config.toml
num_hidden_layers = 10
hidden_size = 64
num_attention_heads = 2
num_key_value_heads = 2
head_dim = 32
intermediate_size = 256
vocab_size = 8192
hidden_act = "tanh_gelu"
norm = "layernorm"
norm_place = "pre"
norm_eps = 1e-05
positions = "learned"
qk_norm = false
attn_scale = 0.177
bias = "all"
tie_word_embeddings = true
parallel_block = false
init = "normal"
init_std_qkv = 0.0674
init_std_o = 0.0837
init_std_up = 0.0965
init_std_down = 0.0965
optimizer = "soap_variant"
learning_rate = 0.0082
weight_decay = 0.0
lr_head = 0.0105
max_grad_norm = 1.0
warmup_steps = 200
schedule = "wsd"
decay_fraction = 1.0
decay_shape = "linear"
final_lr_fraction = 0.0
batch_tokens = 32768
max_seq_len = 1024
doc_mask = true
train_tokens = 119700000
max_steps = 3653
dataset = "wikipedia_en"
Each number is 128 + 32 x the weight over its row's rms, rounded and kept within 0 to 255. Layers, rows and columns count from 0. The size above them is the row's rms in percent of the matrix's.

# layer 6 attention key, 64x64, rms 0.0681, rows 40-63, columns 0-63
size [117 103 103 115 114 100 121 101 105 112 110 125 103 108 112 103  96 120  99  99 107  94 128 113]
[[159 123  95 140 156 108 105 110 120 140 154  79 216 125  98 125 161 172 144 139 104 139  93 118 139 104  60 109 190  82  87 170  98  93 169 101 159 165 150 115 151 136 109 171 123 122 151 165 103  64 136 109  97  76 146 113 133 180 106 106 113 100  94 168]
 [105 157 114 115 191  74 144 167 138 131 127 140  49  73 107 126 141  77 119 101  66 176  95  84 113  95 134 147 123 105 163 138 156 136 104 134 151  97 154 148 141  94 128 137  92 110 221 141 139 105 188 136 117 141 113  88 138 103 169  88 157 131 154  97]
 [134 172 136 180 188 127  27 113 129  97 106 141 150  67 131 159 141 128 107 120 124 173  55 107 105 133 118 132 142 123  87 123 173 156  83 183 127 116 126 129 134 135 130 108 120 130 157 138 113 162 137 172 145  91  52 178 123  89  85 100  89 122 141 112]
 [159 134 109 133  96  81  81 130 148 185 112 134 144 190 125 106 140 147 132  90 132 154 137 183 122 144 159 171 139 149 170 127 119 136 117  83 148 157  90 132 129 125  96 111  99 119 101 193 128  47 123 157  94  79 152 123 187 172  83 144 185 112 106  69]
 [149 164 160 117  70  97 111 162 131 162 131  91 167 116 126 143 123  81  90 119 115  90 153 143 148  63 111  79 132  53  97 117 173 117 161  63 167 121 119 139 207 169 176 129 118 148 162 131 152 169 111 153  64 117 105 141 119 145 166 135 144 106 145 125]
 [213 136 136 171 124 107 108 133  61 112 101 103 130 145 150 142 141  96  63 136 131 109  63  89 125 152 178 126 151 180 129  85 172 148 114 124 176 146 138 167  98 105  77 181 132 118 125 124 153 117 112  99  91 115 121 115 192 122 105  56 101 150 131 127]
 [158 122 128 169 126 102 116 108  79  94 131 130 151 115  96 160 160 120 150 124 118 150 139  58 138 221 118 150 131 126  52 113 127 156 140  47 176 135 154  95 100 124 141 132 126  85 135 168  90 109 129 114 103 160 182 121 124 118  73 124 157  88 194 117]
 [ 80 105 162 138 190 164 129 104 101 108 190 179  97 107 159 156 105  89 104  74 121 135 160 100 126 141 166 119 117  94 156 155 179  89  54 173 140 149 130 115 138 144 101 109  88 119 143 100 185 105 135 187 132 139 159 162 123 123 182  95 124 119 109  79]
 [104 134 150 109 139 135  73 151 114 118 105 128 162 113 116  61  65 118 127 131 134 159 117 157  40 153 183 172 166 121  78 140  91 164 143 122 140 122 138 148 128 187 135 132 120 185 113  83 112  83 150 182 140 146 195 148  80 158 127  88 139  95 115 138]
 [ 90 138 165 105 127 133 198 138 106 138 127 124 141 116 119  63 145 104  69  58 193 141 114 108  72  81 115 128 102 130 141  60 154 117 128 131 145 114 146 125 146 167  78 118 162 139 122 149 134 168 150 166 199 122 114 142 139 131 114 117 143  89  44 149]
 [ 79 147 147 108 145 117 125 141  91 110 128 165 112  90 104 117 119 127 135  75 149 102 134 129 117 188 152 179 118 105  96 132 180 137 208 216 170 154  62 119 154 170 156 118  68 114 125 148 154  98  98 146 110 152 120 140 105 165 133 149  60 149 141 107]
 [106 139 111 120 107  90 115 137 129 142 132 163 110 139 121 147 182  91 197 123  82 108 115  90 129 155  81 130 230 174  79 141 123 140 123  67 158 140 122 138 112 142  92 120 139 186  79 112  80 125 142 158 117 108 116 138 112  98 191  94 163 165 157  81]
 [150  66 110  79 133  92 128 134 162 144 185 150 167 115 135 154  92 117 105 121 100 131 161  77 147  91 161 146 186 132 163 171  85 118  89 145 159 121 136  66 149 125 135  80 102 174 124 197 200 128 136  99 119 141 172 146 129 102 144 125 121 171 182 128]
 [130 141 144 116 142 142 176 101 127 176 147 150 150 154 117 128  30 119 106 112  64  69 134 154 123 172 151  70 178 154 124  94 176 119 164  90 132  77 186 146  75 140 121 139 115 118  83 172  91 136 144 160 131 120 103 115 134 155 124 104 122 101 187 113]
 [100 128  66 158 137 144  95 160  86  93 126 153 126 173 143 118 126 139  96 161  89 151 145 173 116  62  75 150 120 131 100 136  97 111 169  84 149 153  90 168  83 146 133 134 112 151  99 152 138 188 115 119 157 167 136 145  53 105 144 184 122  75 161  78]
 [117 134 149 127 207 115 148 116 155 128  64 121 122 192 130 142 146 168 137 142 144  90  45 121 120 140 132  93 106  76 162  93 133 161  96  80  76 160  82 135 151 132 129  94 158 110 110 124 151 153 148  89 115 144 157 183  71 112 130 146 137 168  82  81]
 [172 187  85 139 127 120 149 110 161  93 120 152 127 164 111 119 129 104 111  84 133  94 168 193 141 100  83 179 138 160 211  81 130 100 156 158  85 122 152 178 164 143  88 119 132 115 100 138 125 183  93  77 107  85 110 110  94 141 155 110 130 113 168  89]
 [155 146 187  77 141 139  99  89 118 163  90 179 114 105 131 125 141 133 177 160 131  99 164 115 162 125 109 161 153 149 126 127 122 127 135 172 111 115 121 124 153 173  80 147 169 160 156  69 135  89  76 118 117  95 120  40 169 153  67 114 154  76 171 114]
 [101 113  85 141 148 119  95 155 103  96 144  99 166 150  77 115 154  89 112 125 155 112 136 156 165 143 129  82  82 180 182  82 135 157 107 166 148 141 105 117 121 142 116 150 160 115 192 175 154 121 146 127 130 106 107 201 123 135 106 174  42 120 149  58]
 [103 123  96 124 181  92 141 109 116 101 153 154  74 114 130  90  50 141  82 141 119 135  93 126 127 156  84 140 206 174 130  53 120 149 105 117 179 144 123  75 158 143 134 165 182 117 169 113 114 119 133 142 127  78 147 156 111 149 142 165  99 169  80 133]
 [119  98 151 134  72 148 135 106  81 145 177 181  74  84 103 120 121 124 127 114  83 151  94 123 115 132 175 110 101 180 151 145 146 112 176 108 140 143  67 137 143 130 124 116  69  62 162 103 130 105 138 139 159  92 124 162 107 142 128 151 191 176  46 116]
 [145 118 114 202 105 145 112  87 148 104 123 174 110 126 149 132 123 154 143  86 177 112 122 150  61 151 101 117 121 115 107 132  85  95 113 108 157  90  77 101 164 137  38 124  88 193 122 141 145 180 159  95 139 101  98 109 169 143 151 109 132 197 163 134]
 [104 162 129 156 109 111 141 169 146 140  58 122 132  52 155 157  76 119 146 162 173 130 137 144 114 127 135 193 107 152 155 151 136 117  90 156 135  47 132  90 122 111  60 145 152 181 147 161 107  75 180 129  98 164 110 146 113 157 104 103 101 111 122  90]
 [126 142 153 149 176 134  96 121 140 127 135  60  75 113 131 111 128 151 218  99 135 110 184 137 102 194 231  79 185  96 121 120 108 111 107 134 160 111 159 108 172 139 101 136 130 157 154 185 114 106 114 161 124 111 100 161 121 137  97 145 126 120 123 131]]
# layer 6 attention query, 64x64, rms 0.0671, rows 41-63, columns 0-63
size [100 103 118 108  92 122  97 108 114 113 122 110 109 107 103  98 116  98 104 112  97 118 114]
[[116 176  91 140 179  72 142 164 129 133 119 140  97  75 156 108 121  98  98 153  45 171  85 124 156 115 168 130 145  83 150 115 120 163 133 139 216 169 166 172 133 116 119  99 149  99 181 124  98 104  90 131 160 126 102 156 120  98 146 121 139 105 164  79]
 [124 140 149 150 184 132  91 123 128 119  75 115 161  83 138 160 162 146 169  85 173 153  72  77 128 109 160 137 130 118 159 105 174 120  51 145 182 129 144 107  72 181 113 123 109 138 186 121  99 139 117 193 135 117  77 146  83  88 119 140 118  97 142 152]
 [124 164 151 137  86 107  97  89  92 176 123 129 121 165 164 159  92 151 137 107 102 144 111 187 176 148 165 152 113 158 106 139 115 110 103 120  97 139 111 146 185 135 151 116 107 156 125 196  86  45 144 140  92  77 163 100 188 144 108 141 143 105  75  77]
 [150 178 124 105  82 158 104 195  76 188  97 117 188 127  94  88 119  92 114 122 119  93 147 127 139  99 114  97 105  98 107 155 152 144 170  89 168  91 109 110 153 153 195 112 145 144 175  98 116 165  96 133 103 142 106 155 164 123 183 147 141  93  65 121]
 [179 158 115 122 159 102 129 161  71 161 102 109  91 132 146 204 156 125  41 112 156 162 101  94 142 160 157 148 136 184 153 148 202 118  74 126 141 173 100 147 116 142 119 149 159  87  90 133 122 113 117 133 106 110  91  91 172 119 127  89 102 124 148 170]
 [156 122 125 124 137  59 102 153  94  82 128 129 162 145  95 157 185 135 168 149 118 120 137 134 183 218 151 141 108 131  82 119 146 138 148  76 146 154 117 100 112 123 120 149 148  92 153 120  58 117 173  95 128 157 166 151  99 123  66 109 178  74 168 110]
 [127 102 105  98 163 123 112 127 131 122 149 169 116 156 145  98 100 139  59 124 109  91 114 112 106 112 190  58 128 131 127  88 176 111  92 158 172 140 134 151 101 160 114 113 120  98 231 120 146  93 124  99 155 147 172 149 131 165 188  54  97 129 137 121]
 [ 40 152 194 153 125 154 107 179  63  99 137 154 187 163 157 118  73 184 164 108 125 153 113 112  96 112 120 142 176 131  92 125 122 162  91 136 130 125 102 162 157 115 100 164 133 140 108 110 166  91 140 128 168 115 128 138  71 181 136 149 151 118 153 172]
 [147 118 166 117 104 123 141 123 117  96 100 164 141 155  98  89 162  65  61  90 129 134  75 154 106 104 121 139  70 137 175  55  76 143 106 138 127  59 119 177 138 180 140 136 158 151  96 106 118 132 141 174 186  89 121 107 124 167 155 142  94 108  99 139]
 [132 105 165  89 150 130 130 176 109 104 105 146  94 100  79 121 151 170 157 119  83  83 129 115 119 131 171 174  81 115 139 127 190 127 147 199 181  97 113 139 196 147 141  81  68 118 158 143 103 105 105 109 110 140 124 136  96 204 155 129  92 129 150  87]
 [ 97 124 100 128 132  71 125 102 135 144 132 156  77 133  99 100 108 119 191  89  71 132 128  89  99 178 138 125 228 168  90 102 117 139 132  79 150 143 109  88 135 181  95 137 100 156 106  74  95 107 148 143 127 130 106 169 174  96 133 134 175 133 177 139]
 [ 98 129 123  85 146  52  96 152 164 131 193 220 133 119 109  82  83 130  95 132 129 103 130  83 118 136 162 165 156  69 132 154 154  86 105 139 130 131 162  83 146 131 130 107 154 184 136 189 149 144 125 109 144  99 193 130 160  84 123 115 151 143 135 116]
 [136 140 153 105 159 108 136 109 146 173 136 137 140 135 146  85  96 114 139  61 125 110 122 178 161 189 132 146 136 106 126  84 184 167 173  99  89  41 153 137  98 105 129 152 110  70 116 158 157 133 100 126 139  89  61 150 152 129 121  84 201 115 155 132]
 [ 88 103 124 172 112 100 152 117  88 109 156 138 110 146 183 160 103 139 157 136 109 124 165 139 106 127 102 128 136 171 130 136  58 133 168 125 153 101  96 147 105 121 202 174  74 181 146 136 134 189 115  94 117 211 115 150  80  77 170 142 162  95 141 131]
 [ 96 124 146 126 159 103 181  95 132 158  74 145  75 167  91 148 152 171 141 150 139 124  85 144 124 125 148  90  94  93 107 104 149 171 131 114  91 167  81 169 171 133 137  78 150 108 151 105 170 183 101 151 115 119 182 150 137  76  93 185  99 174  93 157]
 [103 143 126 127 105 132 140  99 133 116 113  95  63 105 134 132 166  90 170 105 119 131 168 165 120  74 122 120 108 188 199 113 167 125 202 120 105 142 151 187 134 183 154 122 134 169  92 165 163 149  85  51 149 132  96 138 152 129 104 105 173 137 109  91]
 [111  86 154 158 115 154  92  95 105 147 160 130 129 114 126 115 127 107 162 150 132 116 187 130 129  98 127 126 145 150 170 173 127 132 133 129 103 110 128 118 170 187  61 188 183 127 150  79 114  73  71 110 115 120 104  57 167 134  75  62 110  95 165 154]
 [144 117 107 120 143  88 125 133  78 114 130  93  93 120  85 149 147 113 146 104 175 120 115 168  98 158 163 165  93 124 176 156 146 157  83 136 163 129 118  88 118 129 139 157 138 132 169 180 144 118 107 115 144 106 114 234 142 139 114 175  44 163  90  68]
 [111  97 114 149 180 141 145 117 110 116 149 139  92 112  70  98  82 162 141 117 119 195  53  71 128 194  98 166 131 135 139  84 140 166 160 139 145 127 151  98 143 157 146 198 142 108 114 135 136 126  95  99 149  56 161 149 115 158 107 135 111 103  85  77]
 [165 168 134 169  87 169 111  85 141 143 180 167  67 132 140  88 128 147 102 163  62 163 128 100 114 174 172 144 125 148 153 117 118 131 113 145 138 157  97 133 157 116 124 106  77  80 171 124 104  95 135 182 154  79 148 127  78 166 136 122 166 149  52 110]
 [163 111 119 151 101  86  88  67 127 126 154 121 100 131 137 101 163 152 133 116 146 129  72 170  69 151  89 155  99 104 111 120 151  89  96 108 191 117 132 115 125 190  81 103  79 195 101 134 122 212  84 110 130  90 155  85 138 137 131 134 138 146 174 129]
 [ 81 156 101 170 115  94 168 107 109 137  74 111 144  80 168 165  86  77 152 130 176 141 134 106 104 134 134 150 146 109 104 100 188 125  69 135 140  75 154 122 124 125  29 114 154 181 144 170 130 108 151 124 123 164  83 106  73 147 114 124  86 130 118 126]
 [140 186 124  66 217  93  65 133 144 132 133  81 140 129 139 103 153 146 152  93 152  86 116 134 116 198 157 110 125 109 117 135 125 142 104 121 147 114 197  98 195 136  70 120 105 130 124 113 137 119 101 140 123  92 184 147  97 181 101 151  93  98 119  99]]
# layer 6 attention value, 64x64, rms 0.0675, rows 32, columns 0-63
size [110]
[[144 159 132 149 103 161 142 141 130 146 105 118 142 101  98 125 162 113  99  93  86 117 176  85 164 165 142  48 110 134 112  88 140 142 125 136 190 121 127 167 191 111  97 157  95 174  92 161  69 154 234 144 113  93 119 121 143  87 122 116 128 152 154 139]]
# layer 6 attention output (transposed), 64x64, rms 0.0833, rows 32, columns 0-63
size [ 96]
[[118 113 118 120 149 179  98 122 160 128 161 113 125 116 152  96 104 125 128 210 168 170 129 165 108  87  81 160 169 117 131 162 116 111 151 193 137 165 109 107  92 158 207 118 173 155 133 129 175 118  88 117 171 147 163 132 155 169 153 180 123  77 103  92]]